Weights of a small transformer language model.
Size: 14 layers, width 128, 2 heads of 64, MLP 320 SwiGLU, vocabulary 8192, 4.74M parameters.
Architecture: RMSNorm before each block, no biases in attention or MLP, untied embeddings.
Each number is 128 + 24 x the weight over its row's rms, rounded and kept within 0 to 255. Layers, rows and columns count from 0. Numbers have three digits each. The size before them is the row's rms in percent of the matrix's.

# layer 8 MLP gate, 320x128, rms 0.269, rows 150-221, columns 0-63
099:154145165141118120103131121120162158102115105130120135114121179108130134105083118132125133171103123138111115172157099179138131191139122160115130130097112155143169106158153109121139129103138133
099:083092098147090106092115103142167110125155150155160141140087148113142155151118146125132095115120145161113121125131108158121108119129132149084192122128117118098121099096113118137105134139103106
088:083133111124137096112137108113143134080130129166150153139142123155125124117130160121103108113141116117133117101113139114110180164129128089140137111149120142135131112127089125114113145093094087
102:107107129103117110137155135125188109115091127110108139138110176141104097144118174146132101097138073144115138095065129143138116113109114159146159154134116104090109150180116134116138065088157123
090:133140145098110116123137136138141111114119139138122111110129136123123157134108109128120135090131130075092117121149135093155162157111167109120098094112122169128176108165062083133170149135074085
107:107115121168099110127114158114159120149148148104112135150147138121147101118062121143140174073103170183134127154102101115086156131093111195162113107134143183141152120142107139092127123141146093
108:125129148128126127117122131127088144119153124141139135171162133126099142118092167099103138115169128124113093129128111150145105105101128131126127121138118109158132129123141148128119129159112112
113:152143149160139115081082102111114079158109118136132140144119163108110116076089179164114126123150124117174154115150132114090125144192135155142148157132129116109161150148121107162169115100126102
095:104137133150129125118148130103132119145112150144132120144126153132142109096072089117096105110109110143143115129135167110137145151135129120163143109140112179125099151093106098148097149098179106
105:159134154136106096108099127090127110100097075146176126127082130142102102117171152173166155093101145123145121161098127143137132117156118094127140154156109126137149145129146135137145149134076123
101:152137132118156107129171152158138110172144184152150134170118140155136111127146185161135154111121089154147121117119113154108122111151110141097137122104117163148124078113131149099129114093091068
102:121104098138130140151129077120153112077106130106110127131129137168126125129119103121174115118095112144147147136163145125122124085138133095158099146120098171125154123106119071128170146111106078
097:093159115138135123119071124114138146128096128151139147111163160126121129083121149118127168130094115142089103131133133127116157153141128151172056153120126119091160114127146086133168129077130126
086:114144104153132129146126092112093096131170120153133130158196161137121099085110119131092131083172116160126127132081128132162119097141162153126118168105137091085090141130092135177150130111135125
093:126127141118147127115115091146113113116113132150141137136117142101099109119088172151098120119060156100084118099117080118149118128139106107112113154147141111113113145146111107125134095117106122
101:113105161114111101127107127126131101124134138128111127142123130149111123148143153112134112084151135173138155120151112111147168130115138123078167135106082129173122169093125160101108137146108072
095:104088133124130155088126131117130136160121117111183149158115132169113145118148142117094143110138101126116123129167115171078114111102131109131107131100133168152111147102133146163132114151095133
098:110144130124167148082156109149110119114128153148161095118098128170144162164088079147137117114106150140143138083139083087124161165162150153128132195131144134139100098124151081090128143150115096
101:090133114147160147185145128149137052188096120100125097125127139121148091139072174135136108108152144125115138146142132165185144115168099156147137117120124138098166115123107158148152121131103109
103:125080155120109100094172153139136118089122132104117122155134169131103130114110151132097140097162098129100146175133131132129119126125127094088151139110098105118107155125131155159133123177110119
099:108069129123164131121132169146132085136134138106117102178161158127137117125118119121143129154105114132084135168142164158114087157079143135131131127120138101112144116156175151165150161069122108
099:139156150154141111147109081120114111140186135125084097071105154152146070137120105038128142139154162117112158144118096118097108128106124150101127133116139133110165167165149091130107097138120130
099:094102128152107110148164094090134095134151128125113109135137142136134138188144149119135147186154168125119131137148097147155067148132130117090103132095126142157099145156133152145079135140167098
104:080109105162151134147174144124137116133122092127118104111119157147160070127109137129142153126115173113090125125080129128169108129115118158133141121138118129120146151119148135120150124108120105
094:120111164099132141114094118129133123161163131151123094122137101131093133114131167112139175122127132134088144137093145158085105140163127132133144105161081111146111143152110155121140155122116143
093:160116120150143112103119129107132142138161120133164146150131160134132134143143109088143115132085102124132132180111070132092144151147094155127149138148107128118130081115125165160148143148194154
104:142137145152112139114091088142099102142131120138097156140095160163141069124112103130139094106163125126150112146171147121149076144146111126131152121169141090147141130099120157147125103152168102
126:085152153134121085167107096113153103122064125118122109125112113121092162157120073085117138135098143156144156074120122130131133167126082127105178145112084132122128115175137101174135092117131110
090:091148147110116172135081121124136076097117147117133147136134165153098141137133138137112127119145105130118098119162128106095175130094108112134092118189196127097112154117091155133106119117137128
106:123161095154079135121168149131113099126123118088158131148129125143104177197144164109100109148120128114157144129134154109141117103174123138149103181169156119135123105136166133133119139122089101
091:130117130121114115092121105143138097115178126130160158134150139159095131096128135161155120153109135146220152151127132148063160116108112098146110106141119108145159145101098184157097097132123122
102:127113111116138137127121158179148127146137145099155083146141132096127131153147115173122111105081145146090117128149099126149139118050141138094119100141117136116161153101126102100121118139183120
105:132153158179157134145138144128147131103114155092140120121083086108065124092183149151091103113139114142143120137136172151135113130168094125152123113106112131131117109118115150102112137168103090
097:143123122129111125136099080134124091147112113130094151170090156118140135089120140097130104108114131125160145125088128140159133109112105070135095110140128156112120151070106156131079136096147167
091:097122106147136123083106111106124125134088160140117089113137132162144118122139166126095106091109108093121110138156154104118145151143124135117133165118135110121115108129162111154065124129123101
096:111198108118137144119128096133104117105140144165141121153138060160148126149125113101106103124083142163142118094124145102137120076165106149132090107117118110123142171155144091136107139158111108
098:152151066126115117085145098121134155116134180120167115133153106118112111138127095095086090137123152103134129166105141140116145090127159111140146164157132128127162127123133157137151109138109137
096:154109105147112090152127099116113093157144148133150091090083133126121133127148152168135145160125119143139162106125129104100142133131084159082141152169156123133142158156112098103119106125092109
114:149177113103133139113131107126118138130088144137146121139086123154100157130117122142130090135143202096154166147112160107142139137143066136148125151156165109131139119107124094087132119152153116
100:126094120115126126143140106169130108110110116154129130120146124129093094128151132110167164087084081138149115108152146136150143158130135095136071112120124096132126131113139191098107136115128132
093:127096112109148134140106154137189149107149165046139125154132098123169097157094137120117154115137138133091095157162105130115122153163104130120125122120105120129159172123177135099092108124140108
099:138120143103154173163118162133142124110103115116107148120128145167100099130136093150149156132149129129132152169100158115158154125110074167099122101123128137152103105152126120161147142146127091
094:158142158129120142161110148157136107105129084172164124127153100121144120105133169124181159113124093133139130116126136135156153189147077125108125135118114125115150115163118141105139077158165128
111:122146134132160122101134128151134139136127148108108075127163143125110103092120126136139144138123113142122207119069168131112110094113120141168133096106103164154137124106162108115161125134117140
096:112125119176141087120161096137112114131136152167084096132114126095115130114154124128116161144157146168111139112124126159146123135144101113118116148114082114144169161119148132089113123172128099
100:125145141112165121123122133121093139136144099113138136146153125125130125114132091114157122142101135108150161121139120124087101145142105120155152144098151143164155123157053128136127133157127106
103:152147126110162114107127118145100146102090130087114149141219142144133151114140133134145144118152144160100093128141165145139122109142096129156142110189120142110117130136112116163159120070099117
102:155176109132113115106134179159138137103125181135092088113153122154157104144088123117140172089127111161105137133129135118162119138117097140146119188131145166110139135141133131130105111157082122
091:151129147124143119122157127121102135090171131148123122157108142072091128135119164102147084117125146144128134155134119140125108105135144145123127143111128101066111109111119154126103103143126104
100:113143162141076086127135110138104142125076122144105126101100161132123103187131105094105126111171138109116111104162113142093151158079114156127130119134133143085164144169144101093110156103147102
106:099103119148179091132126133150111130129151116142137112149133136121099119130114122125108164093107153106105084129079148130108141105113119137164111115121143111144159138168101166145152123126126132
111:130191167127116113151140159117138151065115131143101123157131158099155120127111119161145121100096119105152132147147116096110136124080073147147147132133096118097143130131134117120095076124121130
096:117183113120148129112101122105134116125203169117140137148121127128149141105117097151118147118127128143106129082130120112142140123132105164127123138148071119134148132155134148115084149132120121
084:106152069149086166135129117127132115141130129124151114123135132112112128123085103139104127110102150110139146106140122100146162110078118078171150133134157107092159126136141137119125131127127147
102:103135140147081101139099109134138093122147102128137112138159140132119143135101111147146132157108112108100155140137167123099169156148118107138114154116140110129118135163095122124164114111144121
085:102106134113130162146138125156138106118116108176142164167089144109140133111145143129154136083145125147160167160119112137112130169166067141127136135153136149106146096129128069137093130142138185
109:142069172101147123146107141093113090135144144117159118136157116127115144140152136121163126086139162195121144140131091139141153116145120145111076115141178117124151120109119159148114142107117067
107:167130140141124180106087128150144073098170186137127112120109109129106142109135139164115148132102129113106120119140129160095127157129118128119122117151135114150164102140122123173129109119083113
095:072156119142095157147138112155137121120130135104105166145111163139138125136138144130122115114148113155115140108088095115102115149113169153133089092137130157179129146129126089169103128147104109
094:125128116118102108136116136090149111097115134167123143141124152132135091126109145170140092117130113145111092150142152112113076074141095134147124137183158106111149154125165146132174120127132126
094:119102175150176119148143137150139125096120116094150118130122140123129144132110136172131129121093162121107119143137100133140126098079114160110094144130151154080125148141135137114145114122162120
107:156132139124133111082143088133172138173142107155147122117088132117199122118091129122112122079109156110096107116120100125128130097128105163146133130125120112126108112157155128141102125082132129
089:123140137086108082104116141074146132142136165158134064143116130124114178132111154132132088084154132116078113117133110149123132157158144113130097096086168108108187136133144116105115142168123110
103:093161134105104147121110141142122132065148075090124140124141083135104101114161118135128081137109138131119198126126131167136125116136098114156143179113099146126114107112129160158169123144128136
099:133115103106088150106139135105186112126132135101135136127145128101152133167160146164140085132122175110116127117142122174137093123144151134128162151178106115160125117144107162099125132121119134
098:148147176149140120111112094150170134080166147135117164117149106142119094139123120109158126167104107137097167100063142097119111090119122100127125130112097178099168103173107123134107133162135110
100:145118111112168129145096119128155130102069128109117122098190132106100125145192141151163075135095163156112154164151153134133120108156157181117102116114139135113158158140088095145127113076156125
102:130133141104147150140125141093116125111148158156142145110178124124069084083116128142126148172099134124160169105070135112088116106128142090151175076148123134154114173125141156166133138144121115
107:160091108152126112074151153087145144148168172121160135114129191147093119129129140117133120109111108097116119157135136144126115136070089106131082135127099147125163087145149126111123151174121139
101:134138172127113134151158118071130112119101092124115124121140169141142105095126128161123158087110139122104127146152103090114118122139116178168140108134083139091120118117127103153153172116116151
099:152166177159114106123137142107130152122096121141150095146104157129087101115149147112110151155130116110120171116131161142112147141135163131091108163118103104125135137177085124153082120133126103
100:099144153130127135093103084109090111130085165109162127128122139079157125077083123125147141112141137132153160085154129140132126113120140145094094084159153088119171119128147136142128137144116108
# layer 8 MLP up, 320x128, rms 0.252, rows 150-220, columns 0-63
108:104105112131176113139122156086155129177180139132132090138130079091129142104152185144119165132166155155118130153149090128087151118115134120109117124127129097121104154163125133127147094137132154
091:121152146081064108156118122113142131114128101104130117154142166117144130119144138156170087124141134106124151111121098122129159136128104119159135145097153106121153139074129145134149138188140139
093:151146100137103111121108123122146113120113112150158150107131126219153163137106138139151107131090123092150123174139073095105137134136085123166131104127133123132099138124126102106080133148139164
106:071172123154113119136127132096162111126123146105087124112176077083123132123111129079134120095110140135131133141159098104154159091156110131111100113113147105093136121087095106133130151111139134
084:088110136097137119136110141137188097144116149071140138098135123139122127119133138151139105179110156163139171101178089107092094119156157172132136175131119117145068158123177152097127154111124100
104:107159155149120135111145108115163110129130178098103146149132109144130074161112143092138111129166141147147142101066100117122110105136161109139117086125100129152153138112119125142130101144167126
116:134144096145139130166122123148125136118151139136120147174121151122155137162144126169105083151166112150107111124170134105119134109136139112102127131163133125138129159154163169109075122108141100
105:133115153102125108111104126129128114124156116124148131132130118080140157150135114138105132114124157155146095158130114102129207147103103145108104199176124137109161126085133150133116137150107115
094:137158147090096138143139118147135094136154112109135125109150125141130101136193111143125160146127106077148118144137127135135106110125095104109156140108139109143114144119057109147121127109108131
105:126131100129124121137179134150109128146140147127134174158069129115101127157166125132126188102103136119128147128121136094151132106102120179154113139126158111071141097148103128120158169107110109
095:139141161118123086138131104138106171131133159138114149111135152144141165152148108107133151095129090133122186133141110089112075144134128192113161126134155136098104109124107136191165176102154093
104:135129086076119145108103101121137114116138141133148063138155127122125130146171122128124153157119107127179098096126146170132117137132153117116173115137118063137122109105157130164119144104106122
100:142132128141130121135154127143120079121139130130172115103164144180153129145096104134138102146159124143125144132152180100136099115132127155139173094122087150114099062152178117137134114139121158
087:121131120106135093063176078135125136165115086183100124113135130096118115106108150166111119130148116127164184088135125150122113121110120099183131124099118152118142134103146130106082141129131140
090:074094093108130150127114124121132126150163102119111146129158129133128131119084093158099160101121103107117153147167128086120113134161106097138170133153130139134120104107148108139147085121153119
092:101146119109113133110128116107153143082114137156090077103157144148096166121093141125100136127133108135131124102123145163156157091129144145196144179130141123136096117149134136083127128128138154
092:146071119139119088094137134145098146092112144172110093122125100121128105119101123105093128121129122138146143134126124170082116143130103129145143130158157091163105099108147114136131133187119157
091:134088124149117144111110091133159116132118116142107146118142131168124105120109112107167064127097134140120134161147147144120170112133168147129174066151122146107137130124141121175129152133134131
103:137134155157099154131110134127160160123154113142106144106125094130135174093122126169133161162141153097109146154123112115093095108147121104138145111117146115105117132136163109111147114092106103
087:102137117167113105150117125124148144153132086109178139095143143131130134149100124140110134170133138171123144134155093127156121119099106093151149126123126157106148137121115091147146130130126131
095:099114095146070156110101141137155080155182127094120151121139111117159125149079179114201125126134145139139102140137119143108123151125138126126135116133152054126126135160139166101134126146133145
100:136135061158139121142146117150103120145080129146140119199143104093137135086146145104169101145084115151089095121077159109097102128127128114108116164139120161151098129108138106144143137140077131
097:140080116101149126115158113123147118150144111119136128098128125101131125146158103153127115130144102144127123108090178107147163148117126146132145124085147152148111142089138117115095158139139147
103:125150152047124141139112133141162138146135141171100148134064114110137131153148175177125130092139166094112129087143123111098086091150130094158143134099097155140127119112113140074145152142130139
103:168126077157143120084098147141111111152111127126096114130131158139144140130124184136108131117137126131090169139130105121155128131132154086132129140103092138115144157133148125167120113066108171
097:080124122128129106135137125168131101059132148127138170149105133166106161125135126101145168157077112129127111124133090140094121105091139107134110137168127150146126115130138124133075145115166113
107:120140153152098133127125136129140170130178120139121112119150097159134171153112098140159128139121120141104102192128092143156115098104055142131120122153114131143145100127087137147125110149126164
119:105094169148168125103125115115108090167157124167135190072118156170181149124113109136158128109124142113129114117106093095117119085154109128126124109170127109125140189085167127155111147130160081
092:169110144139128124108167125122119112170108117168153178143142158162128112138137152138117136093124096111164130115143129104138152076163157148121145164123103141150131114094135131109121115103129136
104:180111120122118176160125129165112135097155082158086167118159137115140125123146159143125136126104124141156158134121125126145148149127106151157114120086129097092135137143129133089111107122157143
093:137141137114138183122131125146101134126136135105079163157172110135109128118154121107103138170116120130166106127104092116124096125101138123113099110131089139181130153088137137135102157115138134
105:132118130164111094099104119142119109129146114117142100117125090104099126123151113135137132130137177112137128100125134110089166142123119110135104130153118097126125116133142162130084171156115118
101:076135103123092141097156126146092093166125102108091175122129164119140133111139157144097153077161106136165130110144131103176117116135151140126146132199128137139085128131127132124131135125122104
099:188132131130119096123139115146157124125097091141090138111159118123136121150112103131132118157123106124120110097120139096154120126159090118107137150098094051140161125126169095148135105132124128
089:138139088167104146123093122125099154143113098111184153117117152174136153144152126115157117155170127107132140145133124135114131171126165144116114158113095084163125141137149088128097146173149122
094:133148144117117097112173111127146136168111134130122137137115105114098140167139141127151148109114115139128097113115170104125144132112163105143103118133132189116143103133138149123120090132108142
093:097101120125178169095117097131125112120123124147140099132138115109141132121161134141116136134122120152172136155113174130127092152162117125163131165111142133147118123092116121180191156151072115
093:140059120160136088153127061146133109137144122123170104127085122162120134120149120130148159144127153148122142119102145123105153139145105133163120154170170109116123160119121124115122120114141140
114:148125153153149142135087109111140113117117130093092099132113124118167125103129105146136127095129103143105118138144147096124102148084155143140165124145155146177152170098097112136150107115159127
099:126158078153117112114130161096112112166107102121107105135077167145096099131093134084125117091108109118111148100142108125112115107075171130107113127132145177124118112143131148095100135093145134
092:154145122085138133130122105100160111143126103127119072150116114138131121126125151112064114131097173118170167093093171126120107140087114117112126134111156148145127137110136086144120121122110153
104:162145156111134147135092102110162143157092113121137108123138154167107125082112186123135118139114137093114105182159137094120152147154149148162124139114113134135072126146138117101103110158127118
096:082137078128151157119117140159126134115128111139121099147150113171134131135141128137165130110110149158107146149116134117129157134113152109162161109109156191151138125101138164192190139145110150
123:083177117142152146155165125112161142085120079125118132083113147122113077122134134121101147138128104098141101140113097147148098134157111142098106167150153165161094152145101157149110121120111156
096:168145093124120125173159115148129113116070125096124146128150185163145153149098110146121149109122125105112086126114121141145105177118116097125089117095132190107136124126113132168097104147136125
090:108136130146072143134100080167123129135096104157103154141154108115131143121163104121131076104166105128093131125118116087133151096144120126095139110100115151155099162140103125102122171153131087
103:155100142135102119133122189070094120108130127130111105103164126118136130104063143189145123140109060117104173143110131133106122119115152137137127096097176136115101119141142110113145143128104116
108:133128143127098098120139121149096127069091129131147127124093130102099173182109122169141102172112163164110152138099128127124143105125117115142157139129129084123144144127105105100121122178180138
093:131115128134094100134143144132114118156107116123122134187156112134089111128107152116107143117149114183099129086096097093161165122135118155148149135149109182114159153101147114089161107169154156
098:097154110119137144126083152121125123075083122144126117147116105088136116108137113100148130120118139141124150148114133131118099134160090139158130142134094117105130115165129160108106150128155181
097:160154107114121129149076112114125106101107216132124104087092131135144145111140141109117104127118163149044131133146128127120134112142160117176121101149149138129133136112128096152099143131151135
107:102109116112122149098116132139193147065135110101097123143112148160180134158146127114171108175133101155116133112102118075151130145104150135128107136125098092120146153122148160098161153131104125
101:100096129168097161131165140109126119093143123136146137138127124153066082142098147091102147129164106137160103148129110107109120125112139128199127131130125119146131158140124073171132134128130125
086:093136129167176081117130123112111109146135088131185089162146112126125097164142120170102130091104140115130188112130143125125162133123164114107114080123100157152141151146159151078149097166160140
106:115144124094120113160148133087126154175114131176117114168111091123120123142132113119146100144153094159148129144153110122160139105144130166124134084158042104157080145101131133128132097143150108
095:146142108118129141128151183113131151133156107128109130099138136150121115148145085130133117152092106069151074100135186141121152148146110135134141122155164135184101142126107129180157131123115118
115:134093107096140154134149116129117110131113115082129131123131112151130105115146140081181133178158078134149116088129119149115084173139116111162125148091106122171118140134141115128150130150112150
119:170104121103161128125150158138155132130134085125091140170144135135111144180088125132090141088141121111095092106149087119163143116134127129077159086140102136116113129098107117113133147143079125
097:119109156154095147177131151122089116144089136129145140071137118067093134095104147125122148132126154192170105114121137080185162144131099147131114117138135122086131145128092122138119156141127131
095:137151153105091111130111106149101130109149121160122148174069156130134135134111166105119156176133083142178086137123126178090079166140159125124124092139116135102097157132122110105148136168148124
098:096101120107144143137149159163101110148119113121097099164128150113143132178158134160111120098150179109136085132117135145147159135077114146129081085123122135108139104101095153167108131131149118
104:116131078121120155147134117113166095096140133111120138153130133090125151110137168085146144140141142108121137146103129146140125145127176077106105124121100152169118164110162154128100176137160107
095:122137098092130077118143149106144143084145174147140119149147165127111112121091118136090141112133110073152099146127121188127155110125156112127113110111113143142130139121100120139121136108149126
101:094086134125148100138137153136154154086124108147112099108141146133144119190124104114101125110097146138106123138155075130115139155077086130124098138135137104147131149108159158093189113134141137
102:144152103173120144133114133136086132128168134105090091143149112187155104145131111103163131118118104116118148116109071083094159128117124154122118176134106115110134139119130081122144133105061129
102:107147168176123175148179154121146128090138152090136174154118153093113106113150121144118099121113143087117100118169174142155143173134097123145148182122154088116084140142113100158121129136158153
085:162132110141159150180171135111163118140158139110087135142125140120102145099140070150093099159108107120126102137134118081144129097114132153158159116127080107164086166175105128128158172131158141
100:163131115158156120112129119083145064147120102111165124129154133064119118127126151100139147120099124085112137135141136144111200125135127145159104112129157112116102148092096074149120151151122133
104:146130141146147078166110110105104098139185091085150148171104159129173167119184102132103168145139123111124143131144174101124158139130120147191140111146124100140137135124130166124142129098125145
102:118128139126131180124114158112096120130134138105109110071130204129113130112133074128128107117130113131157104141146114178111180112129127139143131081122127119095147185164131152118151103116144118
101:122116119113120133096145163124096093122098093137090107114115110148131136141166098139114122106114148160104101097140120117094127169129093106079102099141116140092083137130153093122097129130126114
# layer 8 MLP down (transposed), 320x128, rms 0.247, rows 150-220, columns 0-63
100:112157133085158111109138112109192113147135136112145115111138112101122108132141118147131139097135132081111138167133177159143124134083170114137142133059180119142080128147148116138137132139183133
094:098086108151127164110158139145162128139135099135120104126114128133112137157101157142122132160119149132169146112101148110162109138113186128148146163144161141147150107112178171105123142185102138
092:169123111138116138130124159116143142187087125117140103126103107064108130136110131138143146170101111108109176142137137124133098113151174094131120120080135128133173093160155150124174128112137181
098:112161133108128155125087103120146158151094129124143129133146100114161121142130133130137097130128151150116140141143156127169103081124130116148159175170163109137114117102113138118138106130156120
096:147102138120144165132173139108116136084121088109129120117130096132081089150174145081097113114120100149151160136138130099117130118143111130169126148090133135160099112114116161151126155127137148
104:155140146164134152111153129062106110114131126163102137109129123093132114154174123094128151111113108148130111130115086169136147111164174181105146122136137149123107128165145106158150127198112173
113:097137154132112148143097137143115144152122102122173129123096109153125111110153120156131167128149170134098162125147142118128130147102173144143181135134153108105131169134125097106148158101152103
108:148110156145158140104108124116118111173155096116174133155188121159116125106128101132119104147117149121185148093169169166102115111106106124145131147160136112174170165132150092131159135120132098
093:139096147123151153129122124177117134143147145120108144165127113131137167092125169117128140161103130168142104159099170144097112109104139118122130120110112131091130134150153152157168162111143137
097:179148137124121157104135153104152108096105131129118131168154143122140135119166117129094151138147128132171140175105112153128084100116076120131155143146138132140154120170099135101137107164107097
099:120128122114117149124118140111149145147154108114131166087106113118181102136115102124147082088155099142091173133146145121160139161153173146150126150148132125114122158098158124151108103124143129
100:184146121139130105142121117083089177088108108126129113165094116107111100103126093111131158152114179137103134095113120147120158128132094114175125120129128156125144097105172152140145082135142089
102:161140132168092155127138150183145117084179136147109160138110106122086127132112140115128147128135117122133120182194146155145156112138098092078122125112151146152085102131111119136127113121067174
086:139081120156103130107107149144154137125147106127149161158117129175124109136168136089129099168166138124144101129123111121173157137159065099187135122118133134116140145092161155140181143112122134
094:108122126098148111158122155145171145133130114089130140161119117116104154087133129186115123131122154077170181136166114145149100109128178087098146144149179089135134116148135124141150140126141146
103:106077122137116162148142164188139128083122124105155126164114112105121159153105168096142157196118108110122148118114116119109166148123119096122136144144115101161129121117131126148091135113137083
091:123147145138121151088103113120158128179145179126122149163139094145101086113138147101166139099126110111149135123111171145147148145085098084164115098135163104164139131142160136161146096130153110
085:078150145100144087129112113129116110096129131132130082130096127121049151142103104117091108142112118128136142122125133110147144149121127158117126174145142172116118112133142118132111118173113084
110:090119121134093120133148125114174129141084098144156120157122133138141115148131149158104095087153191094128142144081142135118170122137092149146130104093115165088142181131129125138149136131097087
094:168119194180137151119114081094107104132113149133168085105099116120136116116160125138102108135120130122121119118122111173140149141113082151098150169166099125167112086137166117127121155113134160
105:102124122113136151173122135109142110121124142071113135102112111102152077106111152114155122136114119104142126150145122158115112137093098133106127155115106113176095123097131128137116121196125142
099:128156108128131131133132117130123088163079157124163132090151125138095149092140138115120093105118177098102148128111170159111139119143104106151144125100155081096104146119149159126101100092125128
103:185132161103131148105102129106140065133111126106109127112119118143151081081117141157129120101101135135139120103173099155105152124147171116137095092112124089120169097104119105134141148113136135
098:126145156142166156121127096160154088121131131116127151113138142130113158104157127138095135150111142170129123097145122105119117116162105116165123107074122152100173160098134099100149109117150100
096:122140130148152128093124147078115135116106139141090165136103177138159111119140166110097145124162125126159152126117098137125136145092123163141141140094150097102110099143168131087155162138145140
099:125132091170123126112116148153109122053152088116141108131156122103141142108126128165113128135154143107153143119116115122110147143144112148162124112148136125144154073111135123103167112134156116
098:136141133141174124156177107153131128106157141142169144102140160103108118154123146058123106141125140103148142137152157085147106185140121131136131177152132149146115137134107094108094170147108113
105:109113166107118123111144117134144113135169160144131156155153120167185148129125109090122148145114145164156117131118136146113133144088056089088144156142114096146129125150123136147117112146156134
088:135150114111138124109125136122099096135091096134144112097109162172131095135096098110102106140139129145133129170150126083139078130151137123136160153111165080171099105135155097110156141122168082
094:096093085108102106112135133112148106093101175135132121153138170128105137158092150155133178138096119128130157129125129134110159130128088139105151137159127114115122113145151132152110124147150109
093:109121152169170150095155117128141130118109174123108156156115146117093122137124111178085113123146116113101151174150144121103133147148157150119150136173139163136139118141146115110120152143136141
100:122151180121108169088161139129128118077139098108118140133112110096107144130097169108139142125137103102132108155110102070150078128134197114148111159121099127111095125138147108125156123172117139
102:089143152142097155134144114147142141135102105180088105089125122086115122121118129186102129138110124134136106106130173139145155124108121158144140130178185109125118098178114177141107102042124102
094:118128122116126111103110098132136093142118130117162135122094108149145174104105110159110136104116091139166119135126083096088152127095085108158186131123149129110156078144139145129087124118105150
080:090145136115136114143165166120121138110134077091114140145125114081154121127126106141145155126133150170122163137152103120143128112144104109110115085139150128163121160101101143119224104073096135
095:170166071139133161132103068111118075134147081176163106092128147113093150145093130129125114154117132133134146122118113140116151108183140092120163109122132123116122146173156193155106131089106142
096:152142101134135120106099064164100118137142098128098109132106102149112115105107144197160109140141127083146115114134112133141119156124170132092101133102070135143143083150125127127124164137066122
101:175117141126149152099103164145095127125143151101118150123125145128172123105150133118133134120137120079146111169079151156095116151146070107149151154083115150140092175140080132131123133154123132
107:165155140147139113125121152110121147143115115103130117116103074130186128117079122128133132116142167096150140106126118102146146158141134159111122143142146116106107118095126045095117149125154107
100:132164137117102113148146104116120127120110181166144149118113158119132075157121123132128129141140135174089098096131122121112154148136137176094149133132135133161154162101109061094109133096135112
089:105147164132100121150124165138150130149130117154148153097106143147111151122167092151123110111154112125106135122094112130169136110101192117166124156141163132128140156161119158170098100147087141
104:097118111121152111165092146187130115144123165085192121109153135127084116121128166153116119158133135121123120122102096134189133116113139070151160130080111110124127135117135087135129141134121127
095:118116146126174068126109155152130150084146155126118130107169140129142136120128083086115121085129172121138117130136144155081107143109141114135143128149091123147125124137186141160087104136134147
110:101143118178135117140147121153104092118141145108167148101138144137126116120140125129122188132149136088161090122101089156116143118131085144159152156150084125113108132145130104163118150101101109
094:131130134103163151129109118114083114153121121114149101150130126132135170122109139115113107120141126099104146130162096159154181092096151125123133160152163125127100171120123132111115129091107117
101:105072129135103097159156135173113130133107138141130120141135117141140086121131115083151128141142178141123138095135113129110101214158097074117198127108132139097149151142128125140125145182122153
101:161118125170122105118144180123114113141194111151111117110111136101115120137124122127133122112155120140110135163083108141130146126125179141123179108097085123104149083167094187154101151128153152
100:103103108077134101152133126139100113104123107101127102140090099169139168118111126153122146165144121130173131137124108143138149118133138170141109095139155095117130147137119088085113106140083120
089:098146169092133152118162135159122144105127120155114138107141165163156138135149144147110111160102127090123072131157151103108109147129089133118133156124099094117108181123122132170121098187110116
102:141107128143112113133114093142118113108141147130115106141151130122154152127164157098141125115147151150142132149135164118171120105089063128100113173138182109126123123110116112119118115096121139
099:155144162090100126160089109138128100139126146115141137098125126085136097122127117138098109110151095118128117151108119132113121084130097165133147148104126106128134118115152128165100114099083139
106:108135158161109111122106085111132143142096166106133134099151130097155154099093112090126122103110124183171146081095116107166096124097177105116152122086098101129121150156147098152129127132140129
103:091121138112135111130144096090148126099097123166108125105114107164102113137138176106164136160141094132161120091136134146111100114099069143153134114121152144113112108148097170147150161133151108
096:145104160160148115142107142120137086113146139173121118122124163099113104110133124094144139097153162133122143128119162152108129117134108086081099131146152137144109143136162135084164096101104110
092:097114132136132122147132120148121103118111169110149120135132105131092113110115119140065124109065097127103149103112075141141145149105138187078162123149122121106158104133121151141180131149151080
094:148157041148065153157112079117135119143140118147097108124121104124087119141102133131133118069130173128130120167149138158107131116131143117162125129144126148114136160136133138068105111117114129
109:128107144125126150136164103125129140117183110128124062176134141130169127135106118118107166132109138128144145134110144125129108089147138109166130153137121103139127108171121090140145158101128122
104:066135166115089127121143125149139119119090132183125135155149132119170147136153163138106099179164118134105173119124090133139150115110176162114128127118155138144106109126143088095140141104119094
102:127096155138106146113132092136145094139105152157114103150147098113131100127097161131110147193139167081084147124139130176145137120116184112136143109180102113154095124154136109097162111090117105
098:099107114130118097160134138096157174121133095150112127123104095113118136128131168112103113105143126140126133100097125133136094160120153124084140135098145172159071107124099112138161123158181149
101:081100148140120191137139164150137118074112079105122124093108138101094153131155159147124154129070156125077132148125131136159099151136148127107114113087140140106119132145127149148123163128151125
104:117131112148125129092149154146135141132151159156115183121118109084121142136141167129138117113104169149130105079113110120140130194136066123145099085128083134119150141104100146111136104136120122
102:112219127126119124132123162120179115124114152153118124127136130093122094098140105113106132124168088122134102143161130125120082157138159092131117153123116148177114099139107135148129159102155131
102:127144094118113133088148107104137155115135167159131149160152139132125077139111108141159120086144166179096155163072126136162143138114112122157152136132159123152130137096101135176126139138125128
105:150138122123093147103126130185162107132133131114143148114163116106105130148148153150147079141075143135115133150125115138100111125117067142144155136111075111112127097112110171164111106160107130
104:138132154154122145149152163129127092094122091104151127179116149089119121121163139111162121105139130104113127128124156153114146094133182153102111157157138115098076114138089131101132140131151123
097:146098170123110114106112147137119136121155091143131113102166158103150138102099158109153132120111154147127129109151103145125172129162083193110129131127076150170190161174145161180110103150106081
102:147111104119114118141152130069139095139148141151141129085169071118154105140119108140109149152120126131112112131101099155142089146143172128151191122122134120139141106122107092104154117138171166
103:144090096136114126124110099116171101156157146082125070108137154097137152142107099100096160122125100104128102111102110128129131134093118153138110106108127141112128112130137145166132119171128101
100:114145163105095114136138125104186176142137135132130123130179107167133113120108128136173081157106145112130148127141140102155111134104094106119114152129144113132111121112081095119118142154104171
097:157171159123121124145145091105087085124088157111108113111132071117146097151091110118152101141146140148113105125146148134143125108162135106162171133179107083120146127143101132080120127099112125